Weights of a small transformer language model.
Architecture: RMSNorm before each block, rotary positions, no biases in attention or MLP, untied embeddings, normalized queries and keys.
Each number is 128 + 32 x the weight over its row's rms, rounded and kept within 0 to 255. Layers, rows and columns count from 0. Numbers have three digits each. The size before them is the row's rms in percent of the matrix's.

# layer 8 MLP down, 256x704, rms 0.179, rows 0-213, columns 320-383
100:163097141151132091131124110115078160124199069161146162094138162137124187105127103138084066078175101115142068155143213074173126151089111139142151119114106134172022120110161119104153145114161121
100:105127138072109093110104136103102140119153154159077142107176155117117127107158092089141127152170154133178138150142146154111203099101097132102154105093121130119123114098176181113113153125122144
105:172118074104136146170113059089179141136157175131111105187144118180141104148153123135144136095103064084139087128166152102162093066132141101156106113082151159123088161134105122115107108117157110
099:112111080149160103130130114158135199098130094155120079153086121085105131124110143105068113156143150092156091101128162097104078089188054110087192096102152164119195176103186084164138156159148153
093:099029160157164110203128088167142152147171099096145168034108155081170127089110134175112121103144142136137109115174090156101112113168122115168133095212134137103183116101124108140106129153118092
098:122128152112141040155151131099087129100090160142125136123109122111145028133153107153133129139163095160137140138127128139131109141166149134135144119127129133114096154109095128108132132126171129
096:111113124068060110218176162085098225136126121101065106166116085206144193103151105121113141142163101125181147075128103127163104094175123091100166110143139149141083088103172061084096115124120110
097:128146114139097143100068120181133110099048075121082112189089122100166179095154154135120148166114168168090096127118142173099120117129109141107042128078099109133146178165128088128192091158143098
093:105129102081146164129108117142109105106088104118109154096157119080126147080094154175114105133140083064194151149120145057131103164108069174096127125099135133118125140130122168159208121164125176
101:137145147100135121103114083088101085138165103211050115160137130114151135175142052109141108131076113117083101168156118108134134121071169113116123070067106103150108209102103108129184206126110115
102:103117049124080132112105143098083122125086089143144166140191105127140101138168189126145198068115096179121091111053086158095155141145107117183065149027168120140171123121126153143099109117103168
099:131132130119117129109129099150150126098151118071123165129163120134132160085137084132147134108138083060127116150127109177192156198191157110120095095162114152088110137138147090093112165072114128
099:170144135109098144121101135144118160109080108113134119077075147190169091084147119156099153142157112120028092137120097117170131095108094108138171185108141166178126122178180133188138189111132109
103:101172143122144154080130114140156132109132132132147117118152095161118053110124155132100104085081124104143087168153162083165115114133219125107134137190089112141118194141112157166111105120114164
097:176158110115173080102139180132115111163135055098209125173096154121154150118110091121102126104146098096152158115172079138138116167172165117174188154186093118101139099099050129103145128131100115
097:121148152134105140155149129201077139157100145105038122134142126156147176116109084192107072059151142082150183159160109175068097144087078149161130169113097139191126095123064155129151101093149169
096:136126083106133058144149118173111138123111160115136109164132149116140132169115088178153142173145108110113182078080157072151182119161116196111135128122155137129141117166171139125140065106099142
100:144136139183108086118120154177098098129103088197135127164186164117144079118097148142150126102131123078127156125164034187122131099163076135116116089059133161226127069139183060101087058144160165
100:143142136060167166142102118175124140103063149154060105136131106112149143095132128123107135143172128139158062123175119085139194146143171167058142160103117135092093147110088144162099136098131113
101:115091092098073133147182170114166021177188120152128130124134084163101138100155099121123122108083121160101181141177109171143123150128165110151094111125113072156148064131074111102094160145135116
097:173166082170112139148135158108108125053146146063165088142095125122130146147135158174148168147043138155071171156058115132086154164129142177090125153095152159083131125110193132196075143115149111
104:187116134087126136148125181143137117084090145102132078071092116108130161161120129132158194138113141153089105075125117118139182104168106150095094056130122153117090165138146115099176125156094165
102:118118134168101153097187088132133194107122081138083139155174144106122101124223098105083107168121123103157115133150066133143187137084133083126140155125156107157161219151082071051107115154115094
105:122127112075104185114129092104089174101114134115116121057089135168166210164174113145112122147105101144087092211160161129129169106116203139118101185159074141105156088158119133129135114113143080
103:086117120143137165123116131193098169172115115092127125205154090120138133148193110158120144149136146147118170143110156156142108180159126118071101152111141147169117134138125097115172082183072094
102:113137105116160119171146122088133110175108122114140108164124205166106121137106085088106097072104163089136174156117122127129135136106122162131164182171102098146106156164100077113057098104131108
101:127099124163155092114176120142108118135175127099096104155134112133092106110079185091113143111132146116054219096055166128142156162120090092079115144081149108117113057142119123149160171097176210
101:114112072152099103123177121165111078159125110145085117117144164095109141145163115156186181094152118102182110125100178145192117116168087121130168132150186149143111112183176129102080056131067081
096:152061106089171080129157107181072107143108102070147112130098144166183136138128114104172138119117140159121144119097127069091162174186171178104105132130123143201151128149126142140104135163125150
097:109082125137152141116130202148131117096100117098120151082085146093184146121150091161124194130102200130105134116133069129149098166156099101115103146111088141120104123119158146120119093174073149
092:112181118125152155099148104197088131123162113111121127122168103101097134086126144136116067160158124129146162159137184095088065156103062122144098121098162076137082134135108096135205103137141144
097:142125188123121125164175070135135106161104142178162166154128134186181135150070120118106132147100083134183093140130164122121159114224113159142102108133156132129116175145135108098147134098097121
097:102150139179085133117094127113191056111050088100125109119095104080089132193155102126145220111141132109096115141126135095139100141104160123157116113115097099123134131149144104109139110139138109
098:160112124132126130126069141179128173175124180051138145106129146136177063098118165163070101097081143145108171192110110185145128082122101148093139125115148151143140083114130094180152069091130058
095:112053129110159128091162184087125113047041138127132157181115105144100064127115081161121082092105109139132077161083074085083109175181140094155104095179127132129140212068182170135115104130116104
097:102134168107126145144087147052149126204158084150081165111096197102134149163094112113119146144150107081121137096123134094111091100141137122118148159093166179111176143112132134155069097129128099
099:087143099107114158123125132105115196120144117126134157079097109154162087174124127081182148078114156123144154104109151120186208106094116103201149167156105155122162082126127135115099124153193104
100:086153092174102074101160110168159103084128177143125080127111127102056134090052156155103116144160145121155109159139188144154135182126112091116060215160137178109137131108136122092111127122095119
101:120140153105169118156082133155136139098139170134181220047112130105137129130159124125146112041097158201117101144112143141142210126159139111136149132101108125110138128156176166123160130106159077
101:098220132105104099160135177173153136119120132153140095161157144189113141118122123055108097162109117078140085109107103139224121154098116135091136119156128085133188138115140105053172154211083181
102:068122171120136093119176122091144168162195116103091095104100100145156152185178140099103143090135141123134087144071134103078113126112127133158064122145097150093113159115194099097147096155127045
099:108130096168046109117108190080112161107153157116142100105078130130129134140133163133189124125115156120099102147108098098093155141110176128133127142149088163103146003139085122086124154145182087
095:119153128158153128146135095106104172116138133171150141148089102106186135085128104135150178126143150174187130092128169110171120136166139202188183118104128148098145096196162093079171073141096102
098:137117124171120118142142156137111091127139118123173186135166180125086156115136114097051111129161100124111139123121143161070082168163142144158130126158065129154185179138116168126117219143178143
100:170138086080139090099140106065066099164142118128091138087153147174142125101126158091153074142141109171102118119155118088132117130156135133133132112178131044127080132101128138148133176145088162
098:079136125187171138146164116069115088048115087103160200166114068131090062113206186152165086132132138124127168156113099089200173130083121136123125092164110145121170114107111130125130176109168128
102:162109119169119098176141096088133083132134179085180176160105115138118134158174129139156135114147078119147141097136118154120106121100082146135141103089094126150103109122130097093119119135167126
099:165147152114074116174097140145115116103140108105109168128150102075129134079111166154140112085084153099149074163167146127097146154123109134111088094147104098111101127182212059116130140165115121
101:167143097109085053138168064093189096115194167179083045119152156113088112137165122106122092111132149102126098098177072080046132144097145171023099118071168128123074120110088085103138143151109096
094:134071133172185166159121087158098160129207146104163123130136146126177116076098123074125125182115153144175130142149101115132184101082188136144168151135146123103151120038100077152131140186160127
099:131163111156155175114132092109145143159102154132155052159103159116125155135067084100110101121134158116132111083118070132129096156106164152158127050131146129133100149140154079131095178074152141
099:140187170119130151134154183146125158129095073200107144154122132153135114092135171128159141141102124144116138128058170162153098139117183170144125133108132142095178140169058115149104067095130108
094:183137131110128139147113104119162059159145177133136111126128088083124135123092104089144106212118129095124109154115149141098106119143089156148114136143187169126132195087141224103101142133130111
102:135095130117122122133153099117122128097144109110055194091147146178075135123174138108126121102106128136104151117138119131076047094089143152118058139122092141093131182125130150114121158107129205
096:103144082130119143134116144097125196147115137106147099095110132119121085144132111141120140146148143128139091103122134143124139130154093061190142137176136117085106108086127105149087191146162138
100:185139128126106131127159069157171204171170110126147178140132073158158104110112140110102114092132119113167140148151116134050090086155141098137110081130128168112126069096086135137124106136111084
102:107115057113148071063126152118110083118087102100107145084202131131122099116155204174119084163066126157124156101117111145127156080112105090127087101120192100123176140143077124094115123104078093
095:074112134116158123141116111122069141133142149154124143128102188064182150149057169102153100128133142155159156132030143167170109142195113138125139149121139127124119106158156133094159128131139127
105:078129129116090146110066131171156093177143080083113131117165122099167131065152142097199128111138135132131111134199126135157129147159124142085068181133107146145113162200111156088120126108097101
097:143141164081109081091115068149107114078116145120185056180131158128131158137172157132102126161138109093145126102126132202104156113195146142185115122181107117171175049091156133145163147096071114
099:168152101142119123060156127083108139106096182143074083154145174098170161191076057127117156164079138103127140170138166118176180154180143109148121134099107115118130125105114074131139117114112162
101:177170128122138075120137133160171119094135199094098133093111084140171153153137171104107140128132166167147164072127113155119111100130138066093108154191134136164141147177117095073186080164087112
095:099106095156119154103093175114140072124147119142118137105136144217129151125150079134195113160109117117148155064061135139139153136066134093162111154111139103189161087128080133157129101144147167
107:121048070142123196150113120179168110126084115090130097135190113116118094193101128094105197162118114129131126111205102176179097141109121154094033129086129091163134077080141143077139139160163139
098:162072129091148146182125123117133109114153095089107112132163105074185151163072107110158126094146123143100096066076113206127114165094135105122054143130103139127157125092113156134095134112110100
095:085198134167171125128178119088088161141153156109128097127114111165106176133138141140141106115119137096123112096159128154135087136147196146110065095156164157189162080116141095144139159145069096
097:082104155179081146104154160104161101106117122090137111102157103100167184117174146109149183165141123086100047126131127161106104138129164089137153103170087146127160059120178144157160108068128106
096:139141097064131152131145173102118161100123093157124167092204187090128149122161118149159166141159142110151134128116146153206112140138088140145129146112108085138096131190155214102137157138141090
099:162123116138093089140175085102109118132033125095137175062127096105123179061184095148098105169183163085085075137098139147141041124136132118093108154145118149079100089140150116057120121123119106
100:188202094112197033164126125099162131136168167113152138137111108124193139158168169119149145124114157091165158134120134108136165114155130087119135127143135113123147114113149181093101151175151105
095:168113102124074100086128142120084126100094117116108121148110133149124096108123172123098126073153141121166141115111198161177144080138122117075134138110106090117168170092081163115092191195092122
099:150120078066119115133137091167132152142160178131144162124131125128214103083118150125163098131171083121151137117165153135177164148156110099147096149133153096160093091150164181107078133138141094
105:125094125183074148148077087139133122187102168107161168121105133079131140143133058103096138170140141122100140143159035086140113153149124097099091109177121101129135081166120105169107136132079130
097:054138193123076117150126154036070123218087148134085075162111140082118161163151111122142149099147142106140151149132148151198126153143158087171154087056140139098146138200113112123132170102131127
100:144157139150099122148121120155117141119151195145089126087128025137155128088174175146145141116069089121113130166146121109161081082103086099068150136111145169177132121083155166078077093131191112
097:137139105118121186109113074092119085142148146130150064119119126131117070156138110087083113112171172128159144114109107175160093133123101145069104126051132088102129105122159082113102097139114139
099:103127122153121107119134140147085127167120114140095160123086079149095125143088098121117106138088175127109142100112129177055082171149153183176127097165119106112097084130124144091137095138143090
100:195091147125189083153188115111113166157138104076131120094153071090091152140156099145178191163185114144142142114131117157104106164178149161116102121129148117175159089160093103117131097112172130
100:173156156127108124106087107124216114137151178179149173158078121089155130171119116144056171131084118114142127113137135160114112107083145155106072091133090159128133120127135104151093170123130164
101:142125082115134153143151152079151112145159115185130068175111112101107162129144117167090158102152077144103080124156121197146153155143159112190119141144157134109113132149117118109124080131142163
102:097065106127166128143111180153144117121128114080129112055125074129137155101094195106128103158061119138180167136090124152149154052188111149150154147200125126159085122094149135077086142154148136
099:124107117116155156144181119204135100115093077129174150134155104137083162084111136148120095143153141128088145121111113125165123099110179148155121101055094131086131081155184102211109175151122226
103:159141129094116121138155115116192071123167159115121163113093140095142196125146177110116116104041092179101125044131167168135122150145121126151103130119121116110163129088132119170120101132151165
099:147130100129142093114102080119136170116100074149154161116155137134090143123133066059136098102171154171156100122153169192117121076118096124138084101082163140160157150110184117105120091078137124
097:132151175140063154148102109138098142217141189066169155116103115186173100110138144186113160094092126113173120142089059069096094191142164157100129206075141138150137129142137136110214114111155116
096:092103121126158197096070191137133143092116143149094143130108119188116130113133160191143056111157109121088145116092126128109124139125119157115074158148121108120129129109100125159097120171058159
099:135127118143112128104090182181116157156153108123109154099175091084148154110061113086112216121110079103122162163119182144087118160127197094109162101100073112093137060114079113134171190109103088
102:071100141112129155186125112161102114166095112142134138154124120181105114143120111111140140182161140122123191132140078126111134102081113132108060134086152098151114122105181152094143179120126149
095:068181142119180141122187147116156192132104117171167146130126121178110105135119135132158125123192126123083141130149070098152069158085111146144079132109168125119125068117096167133147107080080085
099:121143119126162192058175101204125148142034111109160141136072158154133174093092178133142157150066155065061151126112115129151057134106152139118167131149154085089129136150139087111121163082097091
101:144126104162152100093116175146154135116136143077151136096143139151147059101128104120114179140122104194123111156145150142100138080162124105146082132114136118166144137089187113155099136143125139
097:072118117108126161093160087089103130115166113150106123114096154169192168124110152166168137155155156129149105150097144159106105100120148143126108155163163111121168079127074128134125136122157100
097:073101094079194142084213107095143094084157166136115096132180110130145126098163121104134171157134139184079125094128114134107107171141115151135149136134122110155166152134140113115071087134110165
098:129071124098129161071090138125142076134096139126162111114160116111088091092107129073111127069129169178112107110172113128138134203130127170137145099126166133157163159071102151125179148177157083
101:096184125051153034149153065167088127111122099119102148154077167102168114146119155122055082205159163140099120171195124148089119107113094160115149103110159200145127112129086191104091114141114115
097:141156125151130098119076097153159097121092178144162128174133133177115139115109115124111132086111139168152104118120231184139130040134128104145147195090129113128072133136075160144121125126149130
095:092109126071182146109209113118137130124193071127164071116116123135079137093126172186104163093177119123076120150160093067151103132065078156129198131131129139121128061163107199165164076142091111
100:100088100110070179170126178026080113177106153132137206143150075166129156118225128183199157143138168164112100138146142170097101127085075152134096108096131069130195088084135126103141098171126110
099:157116124153097196143140137134122135144141152180086086169142156079070105117168128078116106110143199193113129133133092120121082175138073105119155107112135098088137098180133085092116156163123140
099:164184108134121143125081104101158123144113155107130162102163117098129174106104145099160134132111129131111072160119125110048110134136112115152164111138084141045109149126166101127135054132154139
095:025165131123137125168100134112110088066149093106119062126118130108191122092148126144117115125107153131154094146084144168174147154131121110036146105157116083129153081175112159102148178158140126
100:160153165068139104080091202059136133152143129064143101143084148131119137116145111175169118135113114093147171084064137139129106133115133088164131130132150131211089140150176127131107166111101090
096:155132094162100131115106145110094120146140162137083117106165107126120103076108065181142121143143135134074118141136113180087184051116119146188082180105093134128147109169110151181079122140115094
094:122156119106205128094149142048196187141191152143137180130138109075172094152150052094106058077126105099139114141099156105097140155174121176160120102140106065063112122086160133187102091110165135
107:128101076143159163122101118108116108116120163167176116103139123147144059164047129118094095071121150116090156152150164127148114092112125116068135088127159101119146196078109093164108114131120163
098:131129144124198148103125161145200167039090077143082122169126097167092129088121122133078129143083104108155150109095089127100109123116122110167144104082119165039186168148111174128057149128066137
102:093120111212131152071119118130168110117159162142142189119112200089143131145096137115121156135103146119204143101090135146110178142151115165159120131119096120102056148092034158185144138142085169
096:125126112112164144048108117062138049142171148108152163145124163172069144092091092131143173119149156099146135077129092160121135225054099161150159141129138109135098128148092172131131157182030116
095:140080054123114126154132092156171163108134094161105125053100167118153123111182127185133093112158119114135116065099161125044105157141133181101099091107103096106139080114170187127144157166099100
102:164196076153088193110165127108114141109108116128144141145107159124134144148177101096143151086136120088133093203133136149156128133167142150085102071144095113136082135165176172106110183148132171
100:118131150097167106140146140116180093082146095141165124125109129110169157088147109112086121118143117169109146123099155129113157092141139158134135139155160083117125116073146134148151131124112183
100:106158203079184118145121116077094066143147091155094143086113073081097105111109126169119146158088103179134156160143076144062123184060117133144128175087174125148137112086108162144162116075166104
102:228160119160119104126144118132173174170151110107130086103147132122173123164139106169138165158050150131125127095105117141124138174162131167152150103147108115062129114118138123148079142110078154
094:172132137136230068089140126114124122030148104109162134152171104086124112123173127117147168118127073156165161127092113140085156152177078086147136135126092123135116170134148128162096136153150125
094:148124155121128150113127193120127174117108150099108151166143062070120114100090161086123175119138068072166121113111148120206188125072049079166173110114110135105126133138114123159129071102145143
101:163127125155105056123170136158082126139155102134158129138104146156096122086166062202110160151107122158110117074078110123071104160133077196116081154127102112159152105113142134142082101128068107
117:167189099151170112113092065140142136117136110196106096114129163165139130154078099109143115124147112114150134173153109183124173128121107128150112118139206051154091090131086073186182132066141091
104:126110126167144052135136138152130146132107071146106129138134131169131107129165108174122179200164159170140126142129098155113149076089114146075217200140143168124155103127065156160169146122119153
095:153130187137176106094105140152125174117163146129143206190125147102100088131143089146156174145148146060134121158140136135085180090134153169160171149160143137113071076172126090060127080143158132
095:139099105097125088186125119098152110121067134127123177121153173092173066091052131119101168117115118135134114140148110147078172154101122126121132124141164142136081142126093164089125127144165175
096:135172059097137080120134132125127134123162068174105140124119092116153164104192154208117104116069120114119117168171108092099082100178106125143146189186131147153140137147131189197132170137161106
097:164147145103118107098110104075153138167163133130159127138078133208087104136120188048082156151119149062175117106130133097144088093160184120142126127161153115126142103113130133070143116069092176
097:122155093090131126125139119130165100126164093077123121138171152099140069144169149177141187170070150115040137119127100136106189082181177159132131065111158127057189106136141110123111112136115127
100:089144125200105097212134135138149167117090216144138134062124198114121094123143116108149120100095089115129166112127140196092171144141184078163133015121095127106174113057117107130164171094118152
200:101187222156126116156160130129059146068138130174121108126199122161180163126100131128094127116144206128129134081095117160144098152107106188144167160101226065104126141148125165156176121129163135
099:125126083098091087150145154131164181117098127111111096118127083091104078145095125130099101126142110137134157131145162152142051165100153169101171075107053112121131119125141158090171121121166164
099:128051123124178155159145132159068132152122072139115095124130055147173063167144142077110091091170135131116129153148118086153114130168136134112119108107158127154152116131103122128060087100169177
097:104148101119084116149199050139112140113180098095113156124078195156172125121150089219154148197108137128094138133100110113095152103180084164119155068153156131156133102162151072094102117169121145
099:146112143090132109137102112120093109087155113119108116133161170089118073151128152184139118094155122151086095101112137165077153158123114154171092105141101151156088088178101114172142131072123126
101:085155140168111099178142169089134061126194133146124119144120156074135098155117110091093137201091111192130137139142133130112131222190107132070157134110143121109144164105101111165118141123147097
100:146133081084091153163213165091177161106095134135091166128081151124057128121096145144114098160144109119121165140099049125072130132123123074169070174124133105186124151152132128127169155117199075
100:116214146152086192098154085120093164120111162115089120107080149165138056113103059114153122101101083115056107160100091142123136137164124169151093121143155084112150119069131178094110143164082074
096:157119113090108106127127158075075134168152163105152193136082118142134143210169148121130173168116126162177109120175182142136140099149166162101133104109120129151128192186155115028070147130147155
097:153114124136106114150112163125080252122167137114128114191129133114118143104048147084061090146124149161093118127167179126152127113181137126084151095080126167145123105157129142127129118105153113
096:101077166137148158109197104158157099090148145147112067145080087137105163106135109079046143152160135141105165137127102132142098112145127216160082091166150155180176149133127128170095108089133116
099:196114136083062056171150085154115131155076169139132130138101121108092154142108105125116079154117140149123192132179136046102126140160199149146171154137124137148095131103187133107124138131078087
095:095108129171136090132115118087142155123154133125153146090145136116066131142066141121088162100116101135162143174102118121115153191113056196160099126126111145124152136122078129085130088088108195
098:108162125131103151109137111092134087131122096152081138108124087139143158118150118182114190150131148135110129177123156104105095155106146082138097095156125130113053119191079175213166148115139127
100:106139142139160116190136143081086140156169145119083107146153139129141103151108111104114095121122074111127126097120040052148088081089165080120113169137149139121140109142156192090140187130127078
097:132143118116081113130122081158147139129134159100081102077108152134092089162079161127131117127200113127157125130169102112130182159108096153117089123163124145119158104158067163149125152210106117
099:128204140150164173115164149059096085095117170134121087065152133165133080144154100106111116153164160152120157077081135165131122154097108115118141116046137111117167118182184080085160145164146136
095:147164146104178112145163127124093143166153110135098090026142163091137119142084149190087187123130165176122110179074179150162097156131106121097114147117104098127063107169132185111116184148054093
099:122163095166180127133078137163143108115094125150190097138113123143104089060183149192100198124107169112152151167113104117093198147130118138150147126125170151106065118203173063096130097094112130
101:095164107127156121151108090055152105136164096135080116127199125133114126170127184148089170147190164075182085136123110100147141081111120148157151182126139082094127103064141154118098200129101054
094:143108154110127141132087129129129105129170070140098117075096094194094096127111084132174156086168163142131104130135143074098088117139127141109178195000149167130146157052155102168099178209132157
099:139087094124168139133068172119107152134120113147083124123102184151140143086101075174081123148116151147130135057131140173175170115099110045108106131107121121139172171148102142142136129197118102
096:087161178140165115113120114114143026083159129088127164150063092096147203179131148180164144118072150117173120136152081089113125098109145104134147173147118155130072151164120168131116142110136106
097:154114185107130156132065125057119159116171097152193115117108155153114118145105148182133118103153170133173117117050157111148099118158104111067215172122150119189132124115149147131114101131136155
104:128041117131096101125098117141074093158132084145149088155168109111195114154096074126132136123108153169082136132128164140192138097154114133135198088132115128121136105138107178081126141148141137
096:075138119166115101178072132052154063143126134126119137122125168132214146087155092097137160106056091121157073112092085138138140112117071082101134104165097102076138093120099188139156177194131126
105:171145125106136127094121150131146091185154156160128163187146127123108171084114130092084106166122139134172148116141076136101140113143118128117099121130119153203091216101110144114125075117094170
098:108152128096086113115135129150145156059103164123137116136137170140127154102175132095129093062120122137148148094114158126126158119138086083129172148112133066092128085017126132084121143094224113
101:145171127124169062129170105110111147124099081131103089158071165132155089127150100111094086166129151100152075076181141113090095111099101088143207184147171154139046140170165094144178161154141174
093:107130101141156108110104114116099086149136146162103095145146121112178125167091133155156161119125085136122103128123131125062170152183074083088114113134122124093131113180131194102158115132131094
102:113151102128118134106145186129161106150125128139111106145133094075125070146226162129147108117185109118134145164090131144180129119120076107118121144084170158159119139154092089182118136092108123
096:092135152100078118147092149141156125232152113168153123091114099134118076164121121167197129145125139091112152068165179146098156132099119174180186169161124070131120130111126117105099175126104119
100:095103150117160063123175186156161126073081131151162060081133127081093104107142096103115099169103149109151099172120074120118085095136104105187153131071069147137104150152112112120080124135148154
098:133151127088124119092185135136181124102151077100118086087118107127126126090134090133111141161170090141098087112125181164141146143094140114172120129079143127138145119144147076100135129135111116
095:144100137090138090111104139136091142059080134150097093171130145181089127082104109185126173198161105157129127212114133072176127179108181075185124142151120100155106149124125120082101164109107151
101:113144156121127131161115173136158078098112112117121159147166187175071104111170120160116067180131137142056089135159149104128107060119156127110130127129138075035118118152145067118137059140123046
103:122131121086103119141107101066107098091122094121136121106122142186079079087164123190165133116157157197079017092128105125161111154100128105214122120130149093092072155147207163138148098110109108
099:143117176113167146108119146102050182110107135105126091092157097111160111186109105099134202117194144108133154166144151085109108050105111110214144118150121164103144125157046135163128085159143091
099:087081095108126121112131120137169119108091094145167079126115114157117122095114141126083103113110198173166120100168071068150145200120104129167065081122143160115111113082161154139137144186090173
098:130183100161096157164152119123171167133107111154192138119105122089123112123131114109108138130164137089164117137154100190160126139118096074098153157089152133109092060146151104134101148158118103
102:169155133093133167138102158040161111164066078117082122127095092132169141163183078155115056144137173176078077113084153122121090112161142117182141105114085191122114106177123128091164091128135120
095:103154109107120114142090142220075090102165148160087092055089120153090157121130078109114079073109153086119140112188116126195165095163156099085109098161107134093137151128094170127150147201145130
096:136125145130150113117158183132106087113151105118139138129128194147092123134122164098060129159123087085151126162153111119140140102116126127148131085177125140116028123112129058050106158104135106
100:119153116180190184102157128112117121128142168145139115074176113130131145191101145102114081153096123116131136122158169116132138130140092145130127140138101113099083144131154089166151158113182046
099:135100142151147153138117184135080128154126159165101078154076155167123082127154121179093145109142085101161113169130114163138123162167118208095149129109185117161107162109119116165158114108102130
120:099146129124102111087131129148153117104095070182083117122143153089193132088139065127161124110161131145102134159117166099105173104100108170115146126139219049112088132099149104171089104079134128
096:124140135153138166134107149148080162212140170080100149134097176177143086178132089196135112167141192123138098102095142135186154099095116133110059158089169108086088107192139161095127079176052099
099:172116138087163117116129162104156082130129133152040204094148101118114120112132090085179153120089129116134159127153107174138154112127148150126088162138167101149088136145155150160110135138147168
096:134111147155121106172137158161118140126195088086126106181109129154053169126111167086128153115131109160135184133103103118090170161195123191097086149112131114185049155148159144133129126120157066
094:081095123130101105131123138155084148140167122158159086108116109133138143149089101113093132139143112127194134145169127105138123064170127125067154137114109066121129168115104129128158091119175116
102:114092122097185102131136076116110151152108131175147094132157113117129114095110124164119135079142099089122139120151137110131112226089095098163120121107099117148166034088116109129135155137134094
093:117117114117170121129145077082113146127080152186193096090178118126121084127134193151170166108145163126206116121106142145101132102180107129172145132160108183165089163101160084086120108080070124
096:211124209173187126095117075120135087111086164147108107111159151155134139115135080100096194175161118103137069116122129087123114156118137052136133131095142095140204076158106134130072179174178102
097:137157096178066107131058125078158074104090161113142163118124138109138116139162128111110137125081103153079066176129130155171122107125107115104142063109128097101131076093059161077107100135117164
098:120156137130164104137031166162121106108134144148150121193102113135105162141103127132154140142145124116123131143093116192112066156124145148072090153141150109073185140160148083149101129149140191
103:133139160201107139150142099131106130107136095163143059133110100115162133089115077142116155164127095161114103135100088135089123127113082123117091160082140077124134109134109103106143104120195152
096:158122111150112195127160084162124132205156108177151116139087172107141125113061142129145145111116135140140105129121160102118160148145117079094151014145123142127122127106092144138121127170131147
105:166110077142128093080116112134115076108099137087080118119103147096107098127126066159162118163141081113202088163166149164140159146154119099167102110056088131126109129114172120126181144134095122
097:122118114080100103118121117123098144139170097152158123099105123153103113120178115121154138118098154117158077093171094152154131154141119065158173188087134102034149150074120126125124132163124121
101:119176204117144102248101154135093142141157099156120126118133131090147115108114091130148130205144159072164135145149145115142107133082075157159120144126142101136158103116140145124094089115166115
097:124081131109166147115121123104130170129101167088134145109116151146151094115153186170153162167126107121178165105111151122187110130159173151119127179135104156203113146164162188150145160119117116
098:110134083165202146104137123148150135128188109134113184171128160087156116146167167102120085164133174174139072138158124160141115194130139122194112134116152174169154106078068101094122188159115128
110:080116124092144098119128146134122146104085106166147159074114125140150158119081151071035176178099114151142086127127162124149156169117113183083161138196101121145160110142143100107130143105114152
097:148114124157157129110109126144083070064143104188187125144132191118111137084126084033112113139154126103057142114206148075129144112113129190172149160130093118146164161118138129129091143127119108
099:141097071100125133131141152150135071103111168078105090118174157147128134130142108168099068117149120120153093126111069134162142095049138156136124153142114121100077121149185098123158112134059144
099:147136101148119093152103131155127102096151152064107105128159092134147068101139087125173106163100130135054153138127062139176132176125125113106143113119116175150191150135081140157132157184215143
099:121151077104084143114057132069146186124131080080105171147178160078112073099166088072179042124099149177164125133161115111122184075134141167127136090116114104115146098120159154154150153095099181
096:109160117114107143165118112109147142129155138092128133175078206038157111120195117131190151200148117141157102170063113107153141167042188168159078172113145143145119108084077152080155141145139105
099:129133167139121134135135173149129143144123103112153091099182164158139093079131166154158211076153164158106153149116152157125141170103148128161134067146113131089138168193153117163179155161150132
099:107119121109159134158114110118169149085161160118138120126119095135130120143087160143160183180159135121194122141172147154143123095129129134133161116145137090099158154138148131184119080091174098
098:065148109113101119116132101151135144194168151110119139095161110098152136133137109047156150135096124150144114165122132109146183118104122090133155142069133143122061118149149062126105163152097186
101:142177143158147148145105110161077101133143148139070069099109143102162161131117102151158117102129157081124216139167124076087117112135134164104145149080179114110128186152170161124121064098190213
097:141186144109162154144108160150174094088118139121157155152083144098138153099130152111186147102140114185177083132153124120133092168109189148075122086171115120102121114108139123126130086138120143
095:168104110121076201169102150141104071157144190164136157144144080074084157123150119177110149104160084120112088112137128127123113140122149088154121144111105153155134107163176134045105073086062104
100:161109078070114122123084146161097149157179166154100094120108141086153123187102116063111145150087165070074151158180110144084152133175119201157134171151161137099152160086113116099098125149127119
098:143167155187105126142197136201130101123115137136078147135155127119066131161114138134106147139177128111118124177148134198127082123144132122114158134128168123077076142067122081067126116156121102
100:110110143099096112086179122105151110139087130113105141078105107172173148130097114132189092083156163092046129173070116123133185162152095145142140140112125092127148095147204166118183170192131136
099:197137149162140115171175054156132091133172189171148108204165088113099114142102120161153160087124141130115123150125114075176090121164085092132141133162161137110080171169168137070172079139119167
096:095147158149169142122119121126122217143154137125099075076088156162093135113108137178108103122081062097155096103140119109126138146152061150144175172173122152112110197114117127157153116068095163
099:134130134131099180148128093118147155072054205139118125145117100121145156119110074144103142170081122136115081157164116127101081122151186117160100170118105130105123083101113171178166147133133127
100:086169121141051158131172120158115128118112143118147125147098143177126118148116113161128128125142112085131140065126112127151142146071114070163123155132085174117109030118087119155067086132169114
097:172126165147089132120150160087174164133131120106119134183126163172101133064135124120050049197080079162137164099112104164150120109093197055089122147112125124114136142115062125098147136128119103
105:168125125124101184119119092110124204135155114189109106106127070117123129153131155163178134139107195130149134158068129119104105139106157166093116152200099090132135162099127164151160105137127176
093:129115141123106178135103133149163065137157123179123072143097113165146156127216177081125106125096124177109165134130107085116132110070129076125136115111158128144072113084119086124112145111133080
098:229131164123193161130099149104125129116111068114162231100122157159127213127098097075124116194124099134123152140105166131102077148095124121156181133162139140146050057140106174140087127152177077
103:074101094096129151151090161128111093117084177148110105063140090212148156074102110153160159136051097177114158155179113057171112139116161150131110126136112133161151155077169089134082178158095100
099:125132108148125104134182115127155170127140191140149092191086120141114078162052137146173169155106152133089128070148157114076166190119121106139107131165100129120195123159217127109104111082172151
096:100095181122107116183172125106119156104148154087143120078152196177143072095133143131083153185122098140146178130143120127156180137166132153149149069104087163071121098106115137138152096178129114
097:174117143096071159115129135114110129103127115100106153106068096120075158161184128129115120117119117137133160066101112072157096087084162108037162168144119139138111093153143069118110103145153178
095:079140097123113124154090092110116116149175129123104152143127179075137142132121152076134112096109174181163117119128124130136124126179099144130130087104116126143149069122102109165098097151168146